Part of a small language model's weights.
Architecture: LayerNorm before each block, learned positions, biases.
Each number is 128 + 32 x the weight over the matrix's rms, rounded and kept within 0 to 255. Layers, rows and columns count from 0. Numbers have three digits each.

# up: layer 3 MLP up, 640x160, rms 0.213, rows 286-369, columns 0-31
# down: layer 3 MLP down (transposed), 640x160, rms 0.142, rows 286-369, columns 0-31
up286:187109135149105186161093114150130134143082135139115100116098117135102125109123105134115106141159
down286:104149101113069134125100107159093100155153086094098152138136103123155177139135124083106143088164
up287:137140112162092081137092143145134180161122144152065112108099124123160151146068084130139152143133
down287:113136077139129144123121134104145064136091108158180128117132162168093110074148142142098129111163
up288:079140105145085100114146186149119103119171136177154153129136118091129131098157100057077114116181
down288:110127028077101068218136074134145142175105184137101139135103111158069066118115168167121116117126
up289:108124133097050046145129135129134165149155163093086175140088118125132137157146123049150125188164
down289:066123105085127167068166082116171163082085147119162145081168111065130149143136147180109161191152
up290:116114189148155143121120128138152158099144124175160125099106123141127144114097090073132141107155
down290:069116171139105141146138103108095203202108144106153145078125180135090170130135122176140083109141
up291:108112123151109121119107120209177148097111132128144143121112113184088093179109065097164128149105
down291:107110155173147143207121099136088131117155096078180147153141153118132095127143079111101156115123
up292:144119170142135115121081119091140112068128173092168137158127172132127136127130153163108117122118
down292:175158088196159128136126138136115149136149109136120126109152134125131119097128174188088096160171
up293:113077146125112059104109206127146125154035184129133167139085126121111107149109190107134111190174
down293:164125093149175066133151111083066157124097169118119154155157163165133147109163115130105163178115
up294:194106123115187123145119118070147094093118124132079134141130146031094109130139073084148120162125
down294:061118126213091133110188167111150161143121198163137105113140143088046122163156079146077135112101
up295:153100130182138108139066160105117147091121089181088117255129071054141105122127132118133101092180
down295:142120108121121178068099138130088121120102124066116066139128106133163121106182090134179102151129
up296:163109075160176118169116114167075102074122115142112144167146096118140131122123130141149138116151
down296:097151120140105142146121132102152171120186137184124181107158135179161110115103076122118090124181
up297:129101156138102131146130112147131201089143139118154143133143195135095156099116107115125169132124
down297:080172120151161219111136154141132098155154079165145133053117147128171151065134093107100085153086
up298:077109140071122090116117144187123159132101139079206115139094161121099086134081157144171122176139
down298:171146067177126135154161042143130156174086139204107107115130099131133177153155139156108149095107
up299:129188161132151105103106091080063066052112095105115172130150094183167150146085115103108108102143
down299:190201151107159171078120149155110118092125074139135154158154123170129165150155131176119141165042
up300:123173153143150109126119093131159159100146155139176151162121110107122137147120162160122163125077
down300:148088105121136116118155111111135145122152120132100166125148198146155111115128159123164144107130
up301:155114148193113153142091150174146174113166153110113128128131065084087171121079174155115141113186
down301:106141144142154145142136152143112122133127071123155144084132080144141142098121139083144157149098
up302:163147099145115130140138115171182091115126125159121148135125098142104132174088112113173146135137
down302:123123144171120138131121139124125129146136111151143130164111123138139133156121097139132164112111
up303:197138149121197115191116092121127110091107110113128163165157135176144183142157103106190192094193
down303:092083130149103111161089104215161110135082096212155172218088206171190159126140096140131106117138
up304:203128093144129193084122133100160169121126099227160091182134126145187046122102111163159189090132
down304:116092201149126076085116185140141112169135134128079146143108131076120147098154165126074102140157
up305:144158124129135138122121107070125140198106113093110134166116200147148063129150092160144155135137
down305:148139090142143033171125128110122098125150127116083152153156144105162141065134089197185112137148
up306:094116156147162079192063135110135155120107114148105176162125098116052121151100171141082111139107
down306:118140081117138134109174099170110123131172116178136143139138123157134107118164099135177169123132
up307:173092114117059111112154135189095131123159110133142146144098117131172110097124157125148143164121
down307:155095090116143167109167122177170165146141137145122078135088090090110126120170146130077047125177
up308:136115163112140168106119098082100184141154116103063104167163118077206131128166105080143109184088
down308:117147095124133172107075117205045122120135134138162109092167157098097106096081140128102117157166
up309:110041110198159054114137190143146131147146085112095138159106094137091087175144115069156181132204
down309:181143203198126159141144093143096141181136065141182104095109059148160116146088097131141128155132
up310:096123142111060134087126061173122172088117084052116140147149111071135106120120167125138187096152
down310:053119165113103102154105211179204129146095187152134142128138068095170137183088158131123125148138
up311:103128110163102085130116152085106109169077105149132124157147065116100127167174062112184144160137
down311:111186136133126127085151122170103107123158150069139156156157129171101103153137179119067056063100
up312:141156130132149123161071146128124189121115171171116083225121137132076128156014082137152099176154
down312:102112116094109143160144161168107133108139111094101082168142114147122087152134138099131157112082
up313:084153125124169101135135074106153084104095137160150160148143135080144165149122098058104127117162
down313:095121131167164153168170164138145191125145118149109119157133122119120172184088143129170140088068
up314:134115117126129106067141162145125137159104160133111136141171153132108160136103116124097150110153
down314:136151138087173167162120144169103080139127087107119095127128136120147121091111098131148130128085
up315:133161129151172132068135115146066142100165198105135119108127101123122117159124148095099059155126
down315:106129084125140146156160123110139124124122100179101125140120165124168134067116140111161172143118
up316:172053123096155166060082079162132112139040206178105128094118159176192127148107131124194166104173
down316:161119187121067141086166073179116198080139151192168119113083140149119079087093121153124150137167
up317:105088121057162071156084161144113094106120101000005147162088131144151136085106168115174086106036
down317:118119114132148113144114169161132165100123112125182202072104131121065053091128143104095109100103
up318:108084149130120093119151087116135143153152139095116147167094091111148165115119171187094126142152
down318:091138145132097102115126089105101086108121139123140136141123126113174154114165181138104172167142
up319:151111067167123121124088097103215118103095166137157159098157117140141077051174136135129240118130
down319:206145142091191090143136143122153156127077111099087153080154163135145171097142103134165195187131
up320:157121116139171094166149084079123141058130095104093143094099124139097160087103169163121099114103
down320:182134107156159069215126108147063107103075087068124133132147140142056143101099148080101090123108
up321:124081149097084082083126108101191169179075116074165122040138056103134145102098169121129145189154
down321:127182172109090122121133228125088101153119107149071157158117130170119021128096165200115118087122
up322:187156194120152124102082116131089174158064140181062157146155092099169140123089128095081139123109
down322:133153125121113140145055170133076070128160106093117165103090110065153115117075136153110160136129
up323:111120106164133118124128094118057106099109162125163137168138140154165142131143148071151161176114
down323:126131086147116159081125118173163098134094137156153084175115108127147096145130160142152171134119
up324:140100144037178129096104112092141119133129117154077178184113138131074138162133134117148076168081
down324:142127171103191113095086076130087072101120172178124122154076132152122125107141064078128168146134
up325:115188168068158140127095100108151114182134170154129090125094120128144127134148086157118131122097
down325:179132138165181134128145145107109162190125126119125070171086093104145116108146117079131180125093
up326:136142107060125096173124149140134147185123103189150077160114109204140141123087128091156135128144
down326:157144142162171078062123143133093154123073151132144136120121151126137121155157106167105177187170
up327:104141122158135127136144139071153094130157147119147192152126144088125165162092090101217149099124
down327:089118146144128146093115153129152158126104149164144084167130102186130094108104156178075145156143
up328:076137179098073089151139085156149140117153063114107143108117112151134097133114127076086132194123
down328:171123123188147176157153121170122160085122177085173096118181116100069111181165103127098072150126
up329:141106118120112114165148138091081114119100113147112089166065126110140142113141144130160070145151
down329:186144172136130170123160073083073127158098133149141077081189132152098089116100087140145086154130
up330:150088015145177133118150111103162150130142101161103059136158099119116108091107055170200126158097
down330:069125133196108119127083123129093066137158086107108160123095156154115135126101180137162106129150
up331:091169138107194149121122108154147140183099160148087191187078104167098092126101111115080175085126
down331:149145111122118152152116161167143117150205106104114154134075147153150131108165178143130131141087
up332:160210076133124147107086088168098099074157135114082080139097033147083125130136069123140097134164
down332:100099144148125157122112130156169110117141112076142215201093117105152108154104161152077183129100
up333:128094157042122112115121152171103153149128167168103110154127102102194077121103051086219090102120
down333:070131114134125155157121101156096168188072164097154129114131113135078136136080187121143085146139
up334:106147131079150094186139153168177149159066116126095179146106149110128131171091153084137149136118
down334:151140099169130108091146159109109114118157137164134144110149080165091170133135118153119165142120
up335:135111211124120176109149165106134167078150092143106107113145126120091103146144122102122110128137
down335:125142125142129116087126117135107063163097128129131175156163128154134183140159105175116104138080
up336:170166139101088097097130121146163088126111201110115185116105127086161160143093121062148137137110
down336:116091172156103177143123150147125143098115131118134147121148145153087177104109122183110164159107
up337:154093100185163107105156090120089145134077106134139102137106121134142064164152118194093101131136
down337:194134122128045133086134155108115078123184068112113119136160209090090150084117159056100084105083
up338:109073140147152144147085135123115129142147159080116099186141118107129117126100122092135106132100
down338:153108127112142136147105164153132160103112107125156121159095147142112136110182141168120148141118
up339:121083222139146128096158183099112214125101114113129130104150139073107126132095096089105109128128
down339:118086175113147102132105199135132168085121152211047131090195130133148141105095084083103094146125
up340:161097121172134184122128142111145128082145157089145116163084143169146143059088070109163069128170
down340:120150113122117134154151137087110122131165157063161118131119168214104125126103139076128013150121
up341:121106164100183136165132096082137174165106129143160137141136151143116136141121116029172107088097
down341:131080125102151125131199101141124178119076159157133169128081181146117148114135152137157132224123
up342:121129094114117108096137130147087187149134108138126148141102072158144188096130132103182151117092
down342:187111121168162111101077112174072182161107107091119076153097111106179145130190141141149151109133
up343:091198079120179127150115146128112185087126140113075147152123105125103098104134149142108114140142
down343:077062147180102123101145154162134096134163076153117175133157128127164129193119134171117168121129
up344:128094125096098092121163113117156150147188096157110107188130160128176177127091087142114129067115
down344:112130128142137130145144148164178185080134159207142164129169134099172081110153083133099141133100
up345:155171109140136138080103131136195116073069171144116088082092099106096168109166092120116064174139
down345:127128149156127130077141138176101156155157069169120108125138111127129095155119135120143132136186
up346:164083162100100162143089118102161118131111134139091186162134085171126140173095093180093145132142
down346:081175133134150169091142155142138171095143119141170157076118159126152183116101187145134097141091
up347:153164139124055092123138114059119152104125108069170096138122071152162100146127112133149149157200
down347:109126125089165162146117108153101097103170138153087141058142181142131142119107183114134143132090
up348:127106104162125122128107125124164090190136113164152144110158131138215063146105114125150110114154
down348:094142103067123132153098129145164128096111103050079159140144129114100140181179155207122133143141
up349:142067089100118089072069142133045110114125163127093088215156187159138099081106135197178157155095
down349:096139117109057144112143134114157162180100141107144146075122191125129140135151176119076136086040
up350:130104115159161102144156167195149049131136208133135166150124108124153125116127151090156122177143
down350:075190033137113132209162164180068094105148082067108195186159165159108093099111199154110110169132
up351:139100081093079158133152106149193070091098169149143085133160143124157099085125148069136096126125
down351:092177128145107167151111167224158068158170087142028183030101131155126068129104138131120145182150
up352:173175099136155108101177043123174141131111128124091106148159126108121136105133116115121094163149
down352:114164112136096135182105159114152194065168140132060105194171058127156101129083112118128103155183
up353:176106104094171145142112134068131163193118168134112141174141134122085151094127077068143072121112
down353:116126058112179118170127162107085125103168199103144174149124163094163134085112106115170150065105
up354:174054136119048086179047140137168131130140126114122088129123134167065157167136128151138189176132
down354:146088081166114068127102140127113146118242167138127187124123214111161160101195057117116095193148
up355:149068132105158135147160144148124162121127164074123181111106045134116152197146173091094133066139
down355:111136151170091201135098148120155135147123118148096082120133130128165093146161091137154146127137
up356:104091138092141116093123149170115096168119123048077091097104126153178143115105124137155095110147
down356:123168136160089139127174133106150146122138085164130158095148130150087114145131132136129122154104
up357:137125121152139113093099160096130179124177125113145163188101173134201140093088120115126055092160
down357:119104123124142106118155130143146143129174168146127113102121111095120145231056138144134133146127
up358:157182108174111059147150234138110177093086120167118108129079180053179186158058090154149125151068
down358:150083129167140125119086255110054125167135083106139107103098137191115127092134190083108078071122
up359:101153110119102120100123062107116049113139129140132158138128115147097147097093111066181108185146
down359:104106150162127125054127130196116106117154138133128099096109165121145136142125086119113111078142
up360:103106109153170055129192125132137108130065218100110188180132149137149189157099039129110179053127
down360:170120110132074094150126145085141180121142096132157167109167165092099075139130186099157120120060
up361:138046159045151076109131127130157110109109176126194154110153148186160162155129158096135125078144
down361:124132141133127116081140097166087133105092129116120098098201130107056125149123151101099109125100
up362:140085056144117125186113141152103144098138112129121144142115114146092110150160138173178134087091
down362:101114092143159134156141161118109112095110107151087129118148128130143108082177159096146184132158
up363:177112140112122112143104156138161178150182167101118163127039178116119166110056150096188142104162
down363:150187124102126117150109178107101119207067088184127073144215118124041107103132134181088110130099
up364:126135144124197128086101125149139144088076129153142181123159132098125151111115127086145137088106
down364:090091176153097089083143168098123159124175135070068159151101101131200130121149085103130139098076
up365:110161107095124107076114182050158114126172091136163081116091120134149182120073136117136182161121
down365:143151090152172197087120087136120184068117071143093145134161141089171070167107128135096110083112
up366:195151118196072077128154127100120149117108158136131127145111104131059076091174131102178109146069
down366:211132132055158184117127105192121097098069094153120067100131138128149126122154111195128113094097
up367:095163152127123072115143187191146098118132127147040210138161122144118127097109115124103117118156
down367:209165145155126106099133172090126164077185132129148132150121049184150112135137173098078080141151
up368:115175160094172180107097073178113176159115119117161147136186066075143154085156100174160121089151
down368:095093114133117103152121160114126136096102113098162149095095160119149138082099129114140093116100
up369:132056110132154124149178131169071146133147127116082149150122119126194153147183099078152139098168
down369:163139106113143169198182145144142125112074120132112172129159151108068114169108121113150100128125